{
  "n_layer": 13,
  "d_model": 64,
  "n_head": 2,
  "n_kv_head": 2,
  "head_dim": 32,
  "d_mlp": 256,
  "vocab_size": 8192,
  "activation": "tanh_gelu",
  "norm": "layernorm",
  "norm_place": "pre",
  "norm_eps": 1e-05,
  "positions": "learned",
  "qk_norm": false,
  "attn_scale": 0.177,
  "bias": "all",
  "tie_embeddings": true,
  "parallel_block": false,
  "init": "normal",
  "init_std_qkv": 0.0537,
  "init_std_o": 0.0105,
  "init_std_up": 0.0537,
  "init_std_down": 0.00527,
  "init_out_by_depth": true,
  "optimizer": "muon",
  "lr": 0.00203,
  "beta1": 0.9,
  "weight_decay": 0.12,
  "lr_head": 0.00513,
  "grad_clip": 1.0,
  "warmup_steps": 200,
  "schedule": "wsd",
  "decay_fraction": 1.0,
  "decay_shape": "linear",
  "final_lr_fraction": 0.0,
  "batch_tokens": [8192, 16384, 24576],
  "seq_len": 512,
  "doc_mask": true,
  "train_tokens": 103300000,
  "steps": 6539,
  "dataset": "wikipedia_en"
}
Each number is 500 + 40 x the weight over its row's rms, rounded and kept within 0 to 999. Layers, rows and columns count from 0. Numbers have three digits each. The size before them is the row's rms in percent of the matrix's.

# up: layer 7 MLP up, 256x64, rms 0.0769, rows 33-79, columns 0-63
# down: layer 7 MLP down (transposed), 256x64, rms 0.0636, rows 33-78, columns 0-63
up33 068:568525477515489557600469524500510504503505509494494515563500462474453485395490463507464453505478550566457455503557477558479515467472498457449533556490463485527481531525490536587472446577449461
down33 065:456511449504532436433527457462448439489484517547550461450445539555469535517494523512565499534513477497529479458430564498501510506504501564494459484485463613490503441464496542559490581500539525
up34 120:490504514533513480462414568471498540543450433458515504428516521536513505502512518537385463514526529541517483502525479556532467551549476521559456492466558532485509498549538546499468479465477387
down34 118:500474528531449515528505465539561461450449523497494499482550545563506433403531503440493532541560540578468475544471504495467525534510624514540515444449488489455504482447475513521513460469463490
up35 091:428427565531450525518467455477526500556467452446501489514509517434499475514396541558504531503509456473506550535460492619526530550502500505551494495544489512489420517492499525481488502487455427
down35 092:548513463482513533451528539473446493428472485510482509504455409520546509525574495601511519509442451516510443577501432493518487516512529486437462460508496583516524546512487510520499571464529428
up36 138:459488491519495528503487562492468574517467517540475558518496529513541537487508390530453474518532448564556541546519465540471480533454515480478449384466531499472555455542491513461532454432523533
down36 119:497514578581506459487507383481476432472486490479523472516542488586485543446545480534547504505551554513502508492523553503502466521464427484442478531538524448459523519481438531465456447538516551
up37 099:461461518489494469454484513476506469498442447489502522522484511534609527463563524429493427503488565592481526488534492553436424490543518505468570509445532514513441508518497515530532446519436545
down37 087:567461451485491533504580520525489510478515454480545512494460554602467468521534471506465521456422456567520528535531484501564477496513417481493487508469465501557515429555420516505506481527542432
up38 081:487506486418553475463566514494538485538493509452470550550540544501551488455476403490468463539467507443517498529508496498570529486444454532538475458495484497513500505436501558544510419531544392
down38 086:498473510509424548494454476574515484535575532563533440467487523504438428492510546500386527576495463440484500457520528451568520478530469476546540531514483439537504540493506457510515450514487509
up39 072:485542558547450486484477485409499543469478404472485498536542513550504525501500513462534485503530485582494502459515459385562500511457512553530505482477552443537511487438451444514502485569469538
down39 070:549450475448582555474488521548534489541502525477511500468468513441503459473480463493387459477557461531509512494502533523555415432511481482562514575540489492543532538463505556443482500463556512
up40 113:505531494485537501420491558470558427486479506534438491526534410521449498532521514527478573487446562483443462498551427540519486461488566551434473530466490492507490548502530484555449494531555548
down40 115:416543459503475494539512440529390536440497494528533472530511498462510485477448476534534497486492509522484514537519559514520444541544470461515536497555487547474553511567508483429555573476430424
up41 103:463477450427525529542488471518529479516468499523593504536481566493489528542496403539534544433528488430510461481561481550550508474511461444566510484504554473452554488499518485538498575462450466
down41 092:460501534454527506460472491451470490553417487482525494482521503511510517508438634527537465598512481454547457520449465506492507555493534506508440505512469508552487531489486547460521393534538535
up42 080:475531467474476507492550561463528438454477556484589539481485417518545500495515514483489470457503526470427506526533534506489458469446427481475506432450522511603501479522458507537501588482528563
down42 082:513463491445489595489490448507555531522541558497478494503556550504395440504486477514467460537425549452545514532524468532440490482529500487495398539493560468517500477485547507465484491476547567
up43 099:442534622520499468472563512445493511480490498466503480497531434534516483559475511543516521550478444459448498481607444534535472551528455457470459500466529477504455470466549440460547545478507507
down43 098:516468532428540569473493499444465495425475435550466516543504555464494492463489525533475497474482521515556544526436495509532482391514492468551471472571515511577489451498565480486495559556447519
up44 086:495501484486485498458516523563540406462468505497560556531564551485451518495548488484542484564477466452534560473445438553472506496547445518494442547454532525520461513523461471539489555530419565
down44 090:499513487449506467510603518477424512580456491408471512475441449519489498515489529507509529544450495485574532504494506453464506490485490532557585549554511517529561485510522494444407449479499479
up45 092:498529548511533548529472534515541458466474506487512471392530491418480497506526477450552503484538489561480473552620609490501460462505500477493488457441432510536564471505495473546485473516495516
down45 102:465522469481551591472477554552475518489402512522534475517508477493472464483444545476539440589533538499546551451483473463508449487549555556516474489418424517468537487501478550470539518492514522
up46 101:405450483522458500448455525474526424513539569457516503573552441451468499504526459507487503546515463531551543529524505573520518455437515478553542407549445507538498501506504514530521490559468486
down46 101:523475464479489473501551574450478472472436537444501567479565492485488524495599528523563560470405498552502474509514508438529509449528484441480471418535532553510537494520562494447501511469497520
up47 097:462529467475453526501502566514531559498473506539502473580513558436463552483434464516534562499460522489503533473475558518519556511490494481546437517434468471498550450402572457525514554482441508
down47 096:556525587482561502552544446519543460499499514398485529499462439506490523492523521482472471505530431556494534481522520493460492535497451511471561540568491472471420529510429541482492407503550489
up48 099:478530470459547457540513489559487520459518455467502449427442462474519568553529494505528542475493516515544491508573486587522469498507391487457460501474548514528475469567485493549470511528538403
down48 102:457468503572491444454551479447442566544502459527538470496538445510509566537478474496442509532567500482424498471516521444479520431557474525539445576496502546561495508538432480551507479489534486
up49 099:504535549541453417482511417400556561538514492463504475507527468502507490464492516507484478480539490484473557598469486543485483430599557503529516531502477488546481462461521523477437516484449457
down49 095:564502499424450543470503550567489475534476530477520570520424498457447416492513523534446559491488516532544487446514525473550428453543572523449476467506497466501499428507518508525468560534507541
up50 106:402433474532543476563490520590570543518506572459467539482490495528553532505486533482486453479518482469517477565511542429436471511493547489476482495429487519521502532433468560494439492554508517
down50 118:499535474474533528592533562565493468504488435541483453544518547496504538420519434470494547482454502509436471438571524513493550554512483443441525506427465545495509474561545460522501467504477460
up51 049:477508450509529519488477511445570467476517455455594497482471589426542500479448455526445460508547479450458482496549459547533514420473468451476502424526493577485519440481494469548500514529487496
down51 052:522566468508541485483518408486497485509414504587488483486584470512542509460505549477509489502425501500551526506431490472427511526527579498503460498481511483533464521394486545477523482497555560
up52 085:549566475484469499460519506491539542512483507512579493535519487390465485486511568568563474447511429477469494485440518541510438600504500510535473446420521496488498494526487461466573491515535489
down52 078:462402523473474468544575471482557456520534534494442482429472536580469566474507449550519526513509524477517573501524491483523501490425492426498499568462535514518533490489562418514477495526466483
up53 101:573542560463407525489524511483551471505534555473520543482495512424554515515512519517530628468479485478520485497521506554536526514489481491442496456458491477473474464413458509513482428579496526
down53 089:478556489450556519510500514554472505474499435452484466537493472486478492495476565502496549543476585585449505497458483421493540533543529528483545526436516389462565540472474537473504542458530466
up54 108:459499540568412546500484472552525452428482472489498492547430443534481529394482544581540527501484485524507539535481491564495454506519533432525454546523470482483503530500428508440507535510489542
down54 106:500576503482480462501536470457559470549451523474592451488484560589449506540506506508445432564489421517489506490481502572478537490492547557434516460463433493497485485467549520532499461545502493
up55 094:440527521530552583462456604507485496486463516491511505499482543519497496509478482449453435506485535539519521505506425553567536498412549497504494477468520517447508490599474431472472553506534438
down55 091:563533467507515492560542417498547470496490506522607488497510449420489543484461507455521503474441488462427489537548569516460486439512503556515500529561475486426499577451473510470498550507483518
up56 124:479451472634506492520508492478446455474430508543474546508537514489506509445482486477521522473567541502523438539458458502460416544554461542479494521563530550476520549465422558522490507499472472
down56 126:518481501558512480511565496564443527529479519489516450568563461467457496486504528533478573486438533499455488408578483522489482503487438474523583479502472434562529426494471504453489553550491481
up57 097:507482454561467504456542466460506484554504461482508523513511475434611499508430536437524492492529531504488553502499508512496488525460437538545487492466608474421479532529457580544485513478507578
down57 089:535502497467498539492560456482458518492520428469472471538521531541507562502497487545498480599448456457556488482503463483501464508501511501508617460523441510483496385500598546517467506455494514
up58 076:513477491532476457502447465466502531543491491538507561536483460473556414582460488510502522488574519444495504499439477565543482440485473584513469540456512550473545534446501551516413497492441459
down58 073:476543470495523529498535547459504470440551479489499509460497534489506509528462554481481496546431572395522508518463488473515369445529511532506479527471512539543515472560432494444566524496566505
up59 149:458408437558518500468478578498475515496555536415462510481471449474496462447514483555544529472498577545459464528585520465545518475542542517523467540522517465491499485490469493583500489558449508
down59 149:541562543579465489453540496487481488506562525457383507470527486510468533513507524437423452594541507506513535533503486466502424494505483524497502461548555474543467446502498525462525431480488555
up60 096:574504479502482530505465500456478500419491499489547577560458492562527467469491535528533468493556429530511498549512485513564462469554504535548532467492515429433483429482567521522508456494502398
down60 103:453489384520541517488520499572520552512496491544457445510494519436523509462483500440489549454476488509503460508519454542506543467521528492459451520509428504513498551527468418552498606573534528
up61 097:567497467472514502457574521526525525462515533452419498490463464489544508460471487487511446469555548563508415625518487540482488527513483543455502484575501498528394517520483477501500482483499443
down61 102:498511533556471547435551533559495507430536524495449473478439548600481536556512458498486426473498519523515530548509469412459563478506511485531500429570525508492544501456497454460502460536515457
up62 084:574526552471602499459522511568522487511425400522486486532547484503506404493465499562511506507501502499480485592532492522457512443489538581477510484530431515505502469446457498510531498544478478
down62 084:530515498511514491427499455484432406505538488554583480542533535542465413488523475499450477557495424450580517456454553496536425504528561475535528508541472457516507495537527483473489521508513529
up63 095:582517466474533444477488535561469471517434548447552479525548501529494537486555469488477489509487517531500520507454472463519510515412493567487469456433541523558448581454561515548473426537466493
down63 090:442496551452468564577499460464554529505572448529504525434444539497536489530499546485489485520497514500543550539481469526549513479559431483519463500508553518447523478423519484503492396424487469
up64 124:439554462533471480556465457465480467462516535462503552477506507501526556479497437534505486462617535458461485559487534540537479419493449533556473483581479565517507548527495468509519566460472479
down64 121:518551487454523433531524396394559544476480564446474499489481541529522535529518474485512459514545481471529573481506532566523525464487549498443546437455542431467502556511464521503492497483526471
up65 088:562539563458460521463539503528499448526451444495468462538494483498489556507503403540515496508465564464599495522520490454496455547497565494484440514435459552516530471542537463583478467502455515
down65 095:526476543457454524525487444428498490501544574409482560545486503471492486538448564459510471507570401478491500446524519518519490501486518535538545535532497452494592489477558499492429506439498472
up66 089:419450523585525540471505534500492492629497466450465455519500466468489511522548408573514512475500461402521475527513506500542519479497488582507449478465442519518497515498456489497493480474545470
down66 085:571509499478396497548535448421542547528498505438546511496434494439489526527532533494502520473534416498517474554492515565486519561464498559486534495439471537471495501494526500413447537463481541
up67 094:579538444563495497421474511457480487426473515522495491550532561532583460526504482544545522509490522518462510554437480533507478450415514538450480409470525564542500475479503484557490504514514451
down67 098:458485473510494546543504560523436568489475566569522443414538544500502493412519573464501524485507513457481469508501468435468574525591468539520449461476525488476531494542514459537499459472504465
up68 085:493528545439559519433469493484530413513506483519535524457504458525611503445496466545495479538488493549412468451504523548490576540467498502497505466475465519436428494443507564541500472540524510
down68 089:491471585520527456467525570532491494496531464521437498471530462499430473457549474451527500580502559441472520461505427523431545464475522527499527481476451526576528537536531431515501441511508566
up69 153:501517545431409498447456570570537490488447465436446502478522480557520478464468565530525537545549558527506498472498490581516504463503479517471499434522480566515463526433477485487526437520461455
down69 127:534536502550534523515578420515444540522478501418437468466549564481550561501514403454465470526565444516470530463510466553508508536467484505567514471558469461486531494508495493475484428512510507
up70 084:584546535424528494481552482495456589487457501517497470495536461466534482543556483487476445540602405486484493517481493526469450488514511439464473489496519534395517459547522557508494514515502526
down70 085:545532517547443503541464512489489533520561479470486467503546494490441493482501510498562425463525628507507490503542483501529456500466420469494547556533449502543494531443393443546501470513464525
up71 116:417506496530527482524470485455510510480476468431483504526437495480519517529563449567493469522577509483465515469484498502533529575512484497524572470561537509420484521433502577478409484430454537
down71 099:475502552448480464468466458517422469510517463513533474484576488447582544513544542516490498534553515554528420456488490510532486573439408513518513533520499431512448556501568511470462521457483508
up72 110:485564515472517481489515451505477498498489512485515542487583420511518526468528497504517402513479503480525468480466484560604425554458555487483526553495521437497446499530482606537470513518434533
down72 126:440502507553513538481472515512444521553450471500465458488574520473435465501497471497485561492481521530426549464546579477452530503445530468536508538507503491498595588526478431459464443533543500
up73 095:480543492497445479448562492537466527471477548472523566501506455514428483513522562552490507473468366515559476528467542490509451496498513530472558493451611508497480496486584469492476544513483476
down73 086:546530527513484468466523488481503515538425485540483515484540503556481492515467483519477501510545554575465555587513506455565458494515529497539423491522482534431501462562470525402473389468470512
up74 072:544487465520524512507486518501519512501434517450595481526497506423537409497474547460526512459448490534456471519592479541485489450524511489432547491510511537490496497474540575511567538544396477
down74 070:504441471442510493464511464497541459427499441587526492529517513515510534556480475494510459533497586514598520442446520543479505504483497530534424511480524503479480490538407559513522446452572497
up75 120:487541503426535552413485447498536504545526509516461609544531512487494534536511588457472447422546548498466531534486454522521441521477548510545534494509496432484475562482532482436501502489506459
down75 121:499538514574520478456515519542505535473501478502473408477469533436518437530529550465476576513542486492493520512496465432474515506533518477498435468477577573446539583404445471513509540504476518
up76 075:504534488583453449458458474495450424444549524459535537523536513517523520480523441511493471450477524533513554546579558477601523417540470416503508489521495454501475494493484488495542491474478437
down76 073:572495462509497494541524443475456493520496485576535530447420511522482579467450493499474486490601464467484536482471486458486492497533537507543441481473414551491533440478552521485587456533533534
up77 086:457409562493450524520476506480537519434469462469495487534505528499533473501623538521465581451504434486547502480545499528573440513494525554505507512442510488503521472499419481565527503444483487
down77 092:611550477528521480455549516533490514540474500446479479504430507497503519549469451435503479445483524502457546459393519484446481511490476571520474566532471554507481532508553488455534437553538529
up78 113:501517425540503471489472472452586533500540508481508516522504482471554495424512500517474448459578509423477520460521478413501510582504543550505521447505577470441483495526465532541498592535475491
down78 105:454525522472549522516546459531487478451561482523534461530501520568583526480498416478508429490412498468467493484472476563447535448539497491561505523564524497506579491535488511431509492471493416
up79 088:517497530538459518460563509553460541593464542546439492541531584526502529447468466489486550504467489508549542512498456485542505509447532433446457549437447479425439466538519459510495512509473457